Weights of a small transformer language model.
Architecture: LayerNorm before each block, learned positions, biases, tied embeddings.
Each number is 128 + 24 x the weight over its row's rms, rounded and kept within 0 to 255. Layers, rows and columns count from 0. The size above them is the row's rms in percent of the matrix's.

# layer 15 MLP up, 2304x384, rms 0.146, rows 1814-1827, columns 96-143
size [101 108 104  98 114 103 104  95 117 105 102  81  93 104]
[[139 117 106 130 106 178 109 143 161 141  94 109 131 131 157 134 124  73 148  80 149 140 124  94 128 131 133 161 174 137  87 126 159 149 136 127 159 150  92 128 137  85 116 165  99 139 127 106]
 [137 117 103 102 114 103  95 108  83 119 118 123 135 102 150 115 138  99 132 116 152 130 113 121 156 143 147 154 155  96 187 118 109 102  95 145 153 177 137 137 106 105 119 205 133 142 132 190]
 [148  97  94 128  98 139 137 122 137 135 105 116 117  73 111 120 121 145 131 107 147 153  89 107 115 119 115 103 155 119 119 166 124 139 136 116 117 147 131 128 128 154 138 111 120 146 127  89]
 [117  89 107 126 160 138 114 166 100 117  45 126 178 118  91 120  85  94 118 118 171 140 156 136 129  89 101 134 124 158 136 139 170 152 114 119 131 124 125 119 116 133 129 158 107 120 110 130]
 [133 120 124  75 128 120 140 168 129 138  84 110 101 101 101 152  97 143 131 163 134 101 133 100 119 102 189 145 129 126 132 157 132 157 145 109  76 188 104 107 125 139 177 125 146 120 134 118]
 [131 118 129 118 120 148 112 129 123 137  87 147 144  92 118 162 161 124 177 123  78 140 142 150 107 140 105 138 142 129 159 130  97 130  84 113 146 143 123 173 132 150 109 148 134 116 121 140]
 [135  85 131 134 106 124 114 130 108 121 137 104 117 109 140 120 131 128 163 126 144 132 139 153 119 134 120 155 175 127 136 118 120 134 154 158 138 111 157 120 137 143 125 118  74  91 113  93]
 [117 106 154 166  81 146 172 131 116  89 139 144 133 133 132 170 192 156 136  84 146 133 122 134 133 164 138 114 188 117 124 114 118 129 116 172 154 142  98 134 133 161 101 133 132 143 117 146]
 [146 118  88 149 163 128 116 139 114 136 160 116  85 123 120 140 130 154 145 131 155  89 137 110 159 124 115 116 143 150 154 164 151  99  88 147 143 131 139 125 142 129 133 145 125 164 157 114]
 [141 140 167 106 131 180 129 160 117 132 158 140 178  97 110 122 101 102 175 155 154 130 128 177 111 119 119 117 120 109 102 126 128 142 132 112  67 109 141 167 111 133 154 133 140 106 123  92]
 [119 100  92 122 112 112 100  97 113 153 154 142 116 103 139 133 138 143 160 107 135 144 134 103  86 145 148 119 139 133 125 104 126 159 151 126 145 105 127 117 153 165 133 127 163 137  91 155]
 [113 122 141 179 140 112 107 108 110 125 120 158 125 119 156  85 140 132 128  71 127 128 135 146 131 149 121  97 147 116 163 130  68 134 153 112 123 178 123 138 172 131 123 155 128 128  87  91]
 [110 148 137 116 129 169 115 120 122 149  86 139 106 122 120  70 164 136  92 125  74 130 116  76  92 145 113 139 137 119 121 147 112 163 107 136 136 162 116 156 128 154  93 147 145 109 137 107]
 [140 114 126  98 128 139 163 147 119 119 112 162  94 104 115 122 105 105 130 112 160 162 138 134 106 126 146 131  95 178 116 102 131 137 116 147 125 174 145 119 149 114 143 113 131 100 131 113]]
# layer 15 MLP down (transposed), 2304x384, rms 0.0283, rows 1814-1827, columns 96-143
size [105 106  99  98 110  98 110  94 129 111 103  82  99 103]
[[107 114 142 140 121 180 165 122 131 131 117 146 135 117 103 147 105 161  97 122 123 111  98 122 159 118 107  96 123 130  85  96 155 123  62 148 146  76 165  79 131 180 115 102 118 100  93 149]
 [141 157 142 134 151 158 160 103 112 121 124 145 115 143 135 105 135 145 168 174 122 135 121 127 187 108 131 124 113 113 150 135 137 140  99  90 132 180 148 147 154 140 102 121 132  82 121 140]
 [ 74 148 108 155 135  98 135 133 133  90 118 140 171 132  95 144 131 151  80 126 138  89 155 121 133 117  97 153 110 146 133 129 117 108 154 118 127  83 141 125 109 191 102 165 139 155 119 146]
 [148 125 107 148 110 102  94 152 110 168 161 108 155 110 130 174 150 160 146 118 124  79 127 132 156 112 105 145 127 131 100 115 129 155 102 111 134 112 161 132 154 168 135 188 121 138 156 160]
 [130 104 151 134 151 146 118 137  88  77 134 131 154 145 112 144 152 125 123 127 112 179 141 168 113 102 135 100 151 126 195  74 168 126  84 176 134 139 157 129 151 129 115 110  79 157 112 124]
 [127 178 107 150  87 129 166 135 125 149 154  92 102 158 149 131 141 144 132 143 124 111 158 113 107  82 152 105 144 103 169 137 133  97 135 149 138 131 122 154 160 140 135 107 163 119 104 118]
 [142 134 102 171 105  78 116 119 145 140  96 116  89  85 114 111 137 145 143 140 152 118 151 160 130 121 151  93 106 122 107 120 125 177  86 135 165 131 147  95 135  79 128 112 113 152 106 127]
 [144  99 143 162 190 162 137 123 134 115 115 139 140 173 126 100  96 104 131  90 110  86 150 111  77 151 137 135 156 195 136 131 152 127  95  86 137 106 137 162 103 127 141 171  76 137 126 139]
 [124 100 124 115 131 118 119 167  87 127 125 145 132 150 135 109 143 176 131 129 122 116 148  97 124 137 162  90 114 141 154 181 113 101 128 139 117 116 124 103 136 101  98 172 124 141 160 131]
 [158 107 155  86 121 121 127 144 175 117 142 128  75 130 132 142 145 119 169 135 160 125 148  97 122 134 143 132 152 119 189 127 139 112 129 114 110 112 149 102  80 115 118 114  96 172 112 167]
 [142 136 163 128 111 127 180  88 122 155 117 121 119  91 170 142 112 134 170 153 129 134  81  94 106 150 119  90 126 112 148 135 114 105 156 129 137 165 137 137 131 144 102 171 132 166 119 143]
 [126 130 139 118 137 133 161 157 154 130 132 137 161 165 140 151 139 139  94  92 123 134 122 112 120  92 105 136 130 157 138 141 131 139 103 103 113 129 131 115 156 156  69 161 111 119 140 166]
 [118 112 128 131 119 143 107 157 109 111 152 147 146  94 110 154 187 155 135 187 142 109 105 155 118  95 121 140 105 147 123 141 129 113 128 102 159 164 169 148 107 165 133 122 117 161 144  86]
 [140 141 132 116 116 116 138 135 103 146 109 162  92 110 126 130 138 150 115 147 154  98 119 121 134  88 115 119 119  89 162 100 139 109 152 107 161 169 112  99 112 137 110  97 153 150 120 133]]